{"num_attention_heads": 3, "intermediate_size": 192, "hidden_act": "squared_relu", "norm": "rmsnorm", "norm_place": "pre", "rope_theta": 1020.0, "bias": "none", "tie_word_embeddings": false, "init_std_down": 0.0, "lr_head": 0.0108, "decay_fraction": 0.791, "batch_tokens": [8192, 16384, 32768], "train_tokens": 122600000}
Each number is 500 + 40 x the weight over its row's rms, rounded and kept within 0 to 999. Layers, rows and columns count from 0. Numbers have three digits each. The size before them is the row's rms in percent of the matrix's.

# layer 6 attention value, 96x64, rms 0.437, rows 0-95, columns 0-63
100:515552523533562537512480487501526495427572557491468385513502467427459500542443439546540532486548443531548482539488437490493447481555504461530479444505513521467521493518500504553520471544469437
094:515517556484517538517492455450423475537511530491466568509541483471518474593549527537450454514527513524449528505485462510508540548424501398451447489498578494504533440489490524515495483450470587
089:442556535542557516438553549408462528482423583504500487475540565528471468481507498482475472455516500493500530466528479530563522509555544439558547462519423475524508513492493575511445470511512525
105:458520493581475395462443487519517473469442497424505518489470485469494518475600508484468492495424522498486509440523539556485472552451470572515527539499477498492419484580508512554503530474471534
096:510500539482465507535472530524530497456483461538546464497464537513534523545483535454538481437506478424467496471506530436526529473439543553505525360544502535495444539559567475465460563489522550
105:505510483508439486516512519498508528497553532537413563536495495564455527464460501497440568487486559495513493571505527532529475466478439455498546578496494513566462429461567557470561433501496446
094:535482464531540459515454421496495481466470506456572454543486547536506506524533544490500493516447561495507519464556482500533557567522448492528592509489504596524418527507520414498509463496527570
107:484490470522516519487521508482520523504480516494446514509547473486567546431464549526443484517527517435411523432522531575561514553538558536502577541477486455522401524465442487523550513501437511
089:503495474529519469518614443552537449521501523455464444472508462507522529552519424507505574501495528460594444486471486472503528524480517479490514487473574558533455504511461415524510452527573524
104:522475380515485594505590528511457514523516501478554507515452478510505426555530461414469478507517455492470470473465468436473435508484439517472467483555552488495511465455520485517538554537493520
097:515463514505465519439494477416448449570413497570423460457535474487511540478488402467536527438503485543482455480509481547464505468437500536516482507451550507521529551465511537553529515542460505
101:434506504509504530436437451547471548530510524456429543465544516459465514554530474509512478448523482505519580543529431488559547559602507515526494524520517519531583503479446531521453458513472460
100:522479456501550475462527444434433470501446517522465476560468489455506525475458519474449547495469471566461472514499505515447448498395499523584540537522448457446528582474485522480477456510527440
098:524436474563478484492485551502497513605444444493520531451528510494462553440578556529461461546506545493454583419531474533536460523522431467467503490465478558495532482535514527521445528504500501
094:523529602538534511483577496482490558557452482502453489494478470477622535474492527527531477538550530431462486541478514499477519466484510494536527502465594502559495465431485474438494557497455494
097:550496440503461559539528473512467544519460470476583502496476470580555500545501507476503456499391489458501583438504463489499469502547524459463474467460590496497485507450545518498489548524540428
107:523473473496480509527535611498494451498508410472517474478458531548515534572522532488501535629469521467460511488480554530509467538503487493489466542514441429471472500437492521460507507478474402
096:498497510478537502501530494549455512448508594467478475466530513479458518493517448484500515389496458558528467472427499476436518488444506554494494462448457562501419567506503431557489561489447482
107:484395431445488477543499454536527481541550495410491522457515464513472487492553439517523467564510496527563578490521516448527510531481479549426550478515477530572479428510504532491482512545478459
107:447479455575506475467538375462454526576494541499431476544536492579539472522557523545492502479564488467459451446470499482576489489506552553530517503557484493503487547523496532531482528501531518
098:574473525505508560555417479621532496517525539495498449525482399451503526559528499526518525483522467559563519526448544441494512517511511429434528441496524516507469475524517508479550476529500482
103:480460497503486533529518543533542515536474470614518475473449459557529522579419462468512471475465495481524551491469513494469543553555497574487521463440485476464495479407506510424474504574479525
103:479487442570485428481499493521452506463472455481464472517505549546516492501470518517522496481492566516600517499497449495467445478425580567408497442476552486434553460545498485527490543539534506
101:522527501615509477483486484464499437510444510506494486467510548411525517428536510557479471466521538505518448503488499525511530521494524542554488489553498530501441516530529516414586564516515608
101:485455414511444405517498511527406539472478484448518512524494500526460533521530476512417523534552457416507554481554563520534491489554526438473497493498522525512549526449495539462438463546476485
093:429486504466505564485548606526465478518528498417444531571539494523521592497444459491536465422486521440484552511538528484514505499539559525553541460539545466486470502518527510500486472496458448
099:497478622492474436547532491487519485493500568553517467591534537549481516507505497545507494541484427543456470463536590509488550476531495494521452508524545501423520540514460479576517517449497538
092:456482492517513521487573492545550564543512576530452508521495516491499497451414572582553544497507545468449517535519554439510500523502523494564442510480453545545468438497525522579536528537537497
098:504522469503512418496496536437513446539516457563463528513494506610520474471523516539502489532468580425472502481450483521573461518512524496552535550521426426517515515483575499481436443522489517
102:448511537519527455481444453481461481449497504513526522499496509481432518476484492536480506522469461485475537451518502549445560562469510397463459424487499525505445447518523608426431560500486527
108:604477463487438450462470554508431505553529512508464530545514501449507485522534456493466512522550548543565491504570499526451474514500522568557518535478462506430480470566496468522423500497575536
101:473508485466516619543528529551490512511453484481529486500450438524554471535493428508540480471496538525515499558486524530453513455503511508520482437389443445491509508574402442505522481478488507
099:482460461468388450458462474524529505510538506471512513513456432563509541456553500524596496507563532467537533499490501573590496519470506545535538516503556506533544489541506523482498537411539494
100:481500463538534459589512523508557480498468504425519430506488530495499470505500560471519534480471509493510509538457497458460515576452532514500489458606518567492532419521470471526622521549501507
087:522496484598491487508505561506471469504496506529462462492545458551510558559507468453491434434467523554455551455508504478500441498515498569464525464472493488468462502494444562550541421512422580
100:534538541514571495499463555512591476502453477520544464581474519533555535474540520489452452550466478516439449506487586508506560552506478518496499545455439469490584514459527475514550493465563522
091:521593483478495525486496474520488472442533470441577502448538449538430430506511456447509563427464529554546507493494528476503488501515476477502514613469452528504477508502460495530518441576512551
102:459493529494467501467514528483475429446517545544509500533490496531506522453502515530530524491469550484489477558545442592476498520516489516420456554429454561365552453492534542477446472504510491
108:490479547490547509464483484497542499475479473490519527439545549586570478465515597492545513461428605475508531499569484503500456498510477486522530496496531457543510482534504461558394542455504460
102:530510449490465519501531525566451497446483561526530532608496493496484512568551465435519515564460489462477565482512458575459546558469472499497451560454472481466513514563411501465505522529506497
098:518439499362511549505530537445474501525441471473468521550554487499491572490532433461599480485480472568501552529531484544493498437563456468518546522546506501484512474513515473475447483496515470
101:536514505539586507519513484519466417465502524472475452474472477514546545498562551501501520524441491555475559487536490457501476442488553540453511531532544543473432523440497408551591506521532452
099:568542479578524470458597474448485477438527502565533442462486532504463539434481517494490430542527515483520451573449492527548478504560481548474453500466510483562556553487488486515532534551500511
103:493531541484546507518465440472509439478575480577457507487437420491453540512555526490547520522427489507532528508493594441490552561492466526480509468495520488506410482539504528487442534487458438
092:538510456504522526512507526488440489581423463476555520504482473529515482435529435497492493516476563487489517477484549459592435514502460423509464564496555494480483500490503594559522540497528409
103:477540534592489597483514446468476459509514511487515506458527506481539514525544551485530382512512566542472564561480514542488470534446507509503475533535505456459514453546597494458476498456465511
100:483476513508557440518526432542427479560506494417481458461517521484470548512491525461459496476401420481511511420471526528517498533465503541532454550476509528448487503486539435518541521495400494
102:477471537535449414469559491547606503481487469502502498488540500454520512462623565509543465569502558459513505544508523529488505506525547534501504510465516450443451439543522462491519488530485436
106:438407454527486571549454510489536513446573531510542412473575483481469480545491466514554567534510442493509502460462461503490522487482503528452502460471477474536523460498527466553496514453424436
098:531472461453458522475500554448556457532478479506523503445467486500484464435465506499467530556506506506534567504442490561495447505554571435446528438469443494471543523556604513541508488512428508
093:506502465547473496539463503528536503466482497455473452510484431496529469517469465566493543494393497507484512570485519522514481453481430390507484474424483564523500475464546503483488569602492460
092:440559455543509565544455468545457493490454488486401504531461517549505488530504499465524479549535495457541517581528582552468453476493482533478484491497467494534523491472529419517440483428560443
089:524565459478517499435487479470512496486456457555450570499562460455533470456550491483464420503470526455502502456513442459532524497502530406542492494471569513441546463500406431505526488528506527
103:457479491400489550450540524440543531516473511551485482463492490481504451464522547459496578504464524498476485496542472569595533475495472440493422420560440535504480521519475506533508475473536564
106:466497541488456512465505469462555531507477522541476575537554528571433531475454586511451477504505470499483516470496466567487517383451485511474486459523506516553470493504581500596526470506498453
100:546446512488438558550526448517462448478457516530489429515526485466468495463459515481459442565552579463482473417545571523443499550461478505434506484523457500527519471546578495507466464505494532
103:611470482477463441519500560463532534535559591503502510457527550496555448485534457480506490494480474431481515502519491443601475494531497521436474531551473549498464486491532412468517511535534523
100:432556524445470452526450503474524455462496529516525485458538536481451543538406505454490486464532505507600484537462500483470515540522518458484457457467446507536487536433483497446527479432574427
085:556471511474466492466526497471420531472481589500521391522501528459462527539489537507449545478500446468537503459563566493493380466542447456537510500496462494428509443510482473508481486482498477
097:511535504439478478494460520520492478470532549526457457532423500523533512510487529464534461471431552438498511602543513454468524470510451522472502529508493515540560511427451466546577413506435450
106:523473515492490399538511473475497559499554519527546506485464564550539480490499495436448563511491525545580510556547498479475546570495465497510466513505514528510446425424589532510505568474474533
099:559524478470574429511456448509521531427544535486474474468527431473538520495500468505504523511500527477382450526450509536553501434511479478422568497527495523461434463530487450441518493490455484
095:508447575492468505428499432478551489497445478495482482462552421513504449459426499479508504499443509515460530511521528534469514502445536497442491595554411500452488475475472563549431524478499533
097:520513482536604477508438542504542477471526461496482489548522492477450535512497515452508464461543467529541428497508421478524493466463536481438439543497416508543489452534598565514529491542442517
121:477472511436550591541558445519497514471473474482536517508524494568574475568509368494532516491462450505577484544486516508480536538486442504521461553466480482491496466502520501477419542475526474
084:461523442439515508454530475486519562523456552527467497481512524480500490468510582504500460544431562457454533527548498520494498415519514524462495571551514545418486427594536467526531469536476526
093:525476533458507527495421486479567520486464534536522462528456539557477512450476506475485472497501488516456523488490401575570498524530397489453518498546433518533477485463564541540462496494404478
121:554534465462423559546547622509569525478572516522530538477473486498531495536529502473453465495509517432539452559501510457606483505518569489532481461487508471476526512508495563524469501510518462
105:505437535609526473510551490539472519494513508464571505533505543514509524543501448422488524518559464553505496534512525540451501531501478557549525452473563495454438483519510519409432531481572456
116:444475573602471491511516452501493488529560527508479456462559549557467559492450510527488466455516510557530587515485501480492527509574520546439528465469481488484512498423584509493441521461477466
100:483461522503410455515515521458458479552586452532502536481494471560428521472484487523479483492531511480588528448460512486509513495526473472445497516593519501479481491534523625475429534498445509
094:476561553534452591473448523499497543508475477540493488524521558496616490520496435482516492458516521512520488533466517489519535514540464508531527553546492564541492552465505409460542547476544590
100:527526461466467539446501477558445501461500492602507545469464503408454570524468469551503464468553517503531488438525479514538459543539492503540416433459573524509488514498432503503479462538529470
088:581550452513430521499530480414493510512417472442495514425505515490497461510491480413472548424517461457482496506504468442516482465510497422465525515444484518527418517487507534421497544524501529
091:464483540580464449525526446514587521506460514484488483417513467487553489451480487576495554513495517513430530482519487546470478441454497480474422599463512488471477524543443494502459540512480427
103:491499474531555415478415532507556510480568478521469518503435501522556513482474449485496516464556447487582547531483501502493582507620513550501485474410470483472492502474535477501525475512507548
092:477483512447509477424463526521571528491482518524517526503556520580532480584489590561455456549497534518423449488515442505537564500561526489483509513475515467572516510513549457548563496476491545
100:525532458511546477506521445522447544502495487494453439516446589440485510558456502515512535577517552522545462523503493525415594461462549548548512522473456488538464521488540492431518483434481529
091:489453466529434470505474458410563534484538450518429516475575482471501550467558538482539538481469474468505558552463499488622444437471539450481465481511456531535504506516505491473478445498490496
095:544485516437519466457447475527483511510417502434504472488497514481500516502461535503474497533555509480603490506486572532464536511501460480563501449489405539538475462406540566512474563476536450
122:492536510517487475472507500494494468491529514497492497457510454465450507490600524586494514507412525451453593450523580510599510501544521424483524508457544553437497551525536476501529487485438510
106:458503483514505448474465497514467470492425469487427433573485495457461534448480540540502529537482418523421498438533508536470443516512549475537478496521476471381507471469516483569542534521456489
104:553444449553533472561486489456519508496526542504524419433511447512507432556513473502480534500388507542484510506492489490509465489535477500453492455584519552493469471449505457505538518573436572
095:482505447498519503528467512444537548460487419517516459514481473527496462502476525538568547397567486520531562461465516471437561560464516503486514565587523539527484501463546443445545475506469481
091:550536474535476449565412591460496508505452528539492519526522536475497530494544451486576440495547459478551453507494437480539556537549531480508442544542502510502551510502518490413485478567514543
125:462511550512507474477534537446486553520438495528483488505485486509505557450470475539520457444530437563544509502428506525480558575540473553514511416455551458443579524458506523507547577501544527
125:514504407397500511501551569513459506512542491429504477489519508447528508498547462473517514466477570480531502550511495492573487535525509458504500452432483511488484481581414511413484513494540573
086:524493485562482494474548585554536532501553557505449539469532430574561479477505511519508501523513607434488520532538479505539495515483424537471549530561477451481556466535482498552463504462462470
091:415542510459472428489544481537556480494505537462501453526486511498565470505497543555500533487555482467463437513498511511412517496424595513508494458473547507486531485418489469495414455437518498
095:536512417531463494533567522440526422461575535548557482433485527505453479487584547464504496516472518460583535547456509439527495589556481517522494492543475505504531474480505552474500487493542486
105:450503506529569499472513580482575495500465463496545469481487534560490480535512500495492470499520401576465596514455480505443545426437483492462535555526491466504525525474514447522520570483561532
095:508566490509554494495479457455475502501551543540442496527476476477464524516523524524493454534509487450559519514490520458555534531572501506490494471608458474530451480576473440432450528575451580
097:563517559471491523493513416490549498471518489601452532432528451468565468502577472483488535506581587508518513532509499536560511544512505518443517559492496563504423465504462501483470467520525501
108:540550474472582460463573510529476480473417478445489478632484514483502542558547486488440465501430529503535478536515511495433541514449494510563473495497540471487476474511480462544459509455552483
101:560487449540469539497535484519506459479533480430506530491488472492564432462511496504602535523441544516394535454488521549536522466508553536487494494539525502494544522523448465542540542599525458
086:490411483515429448519462504538518449424491545417472463513416507501523545528545508504525493535474483487542537567541539552487500544519506501441471472512465549499486435539535476513609459492486479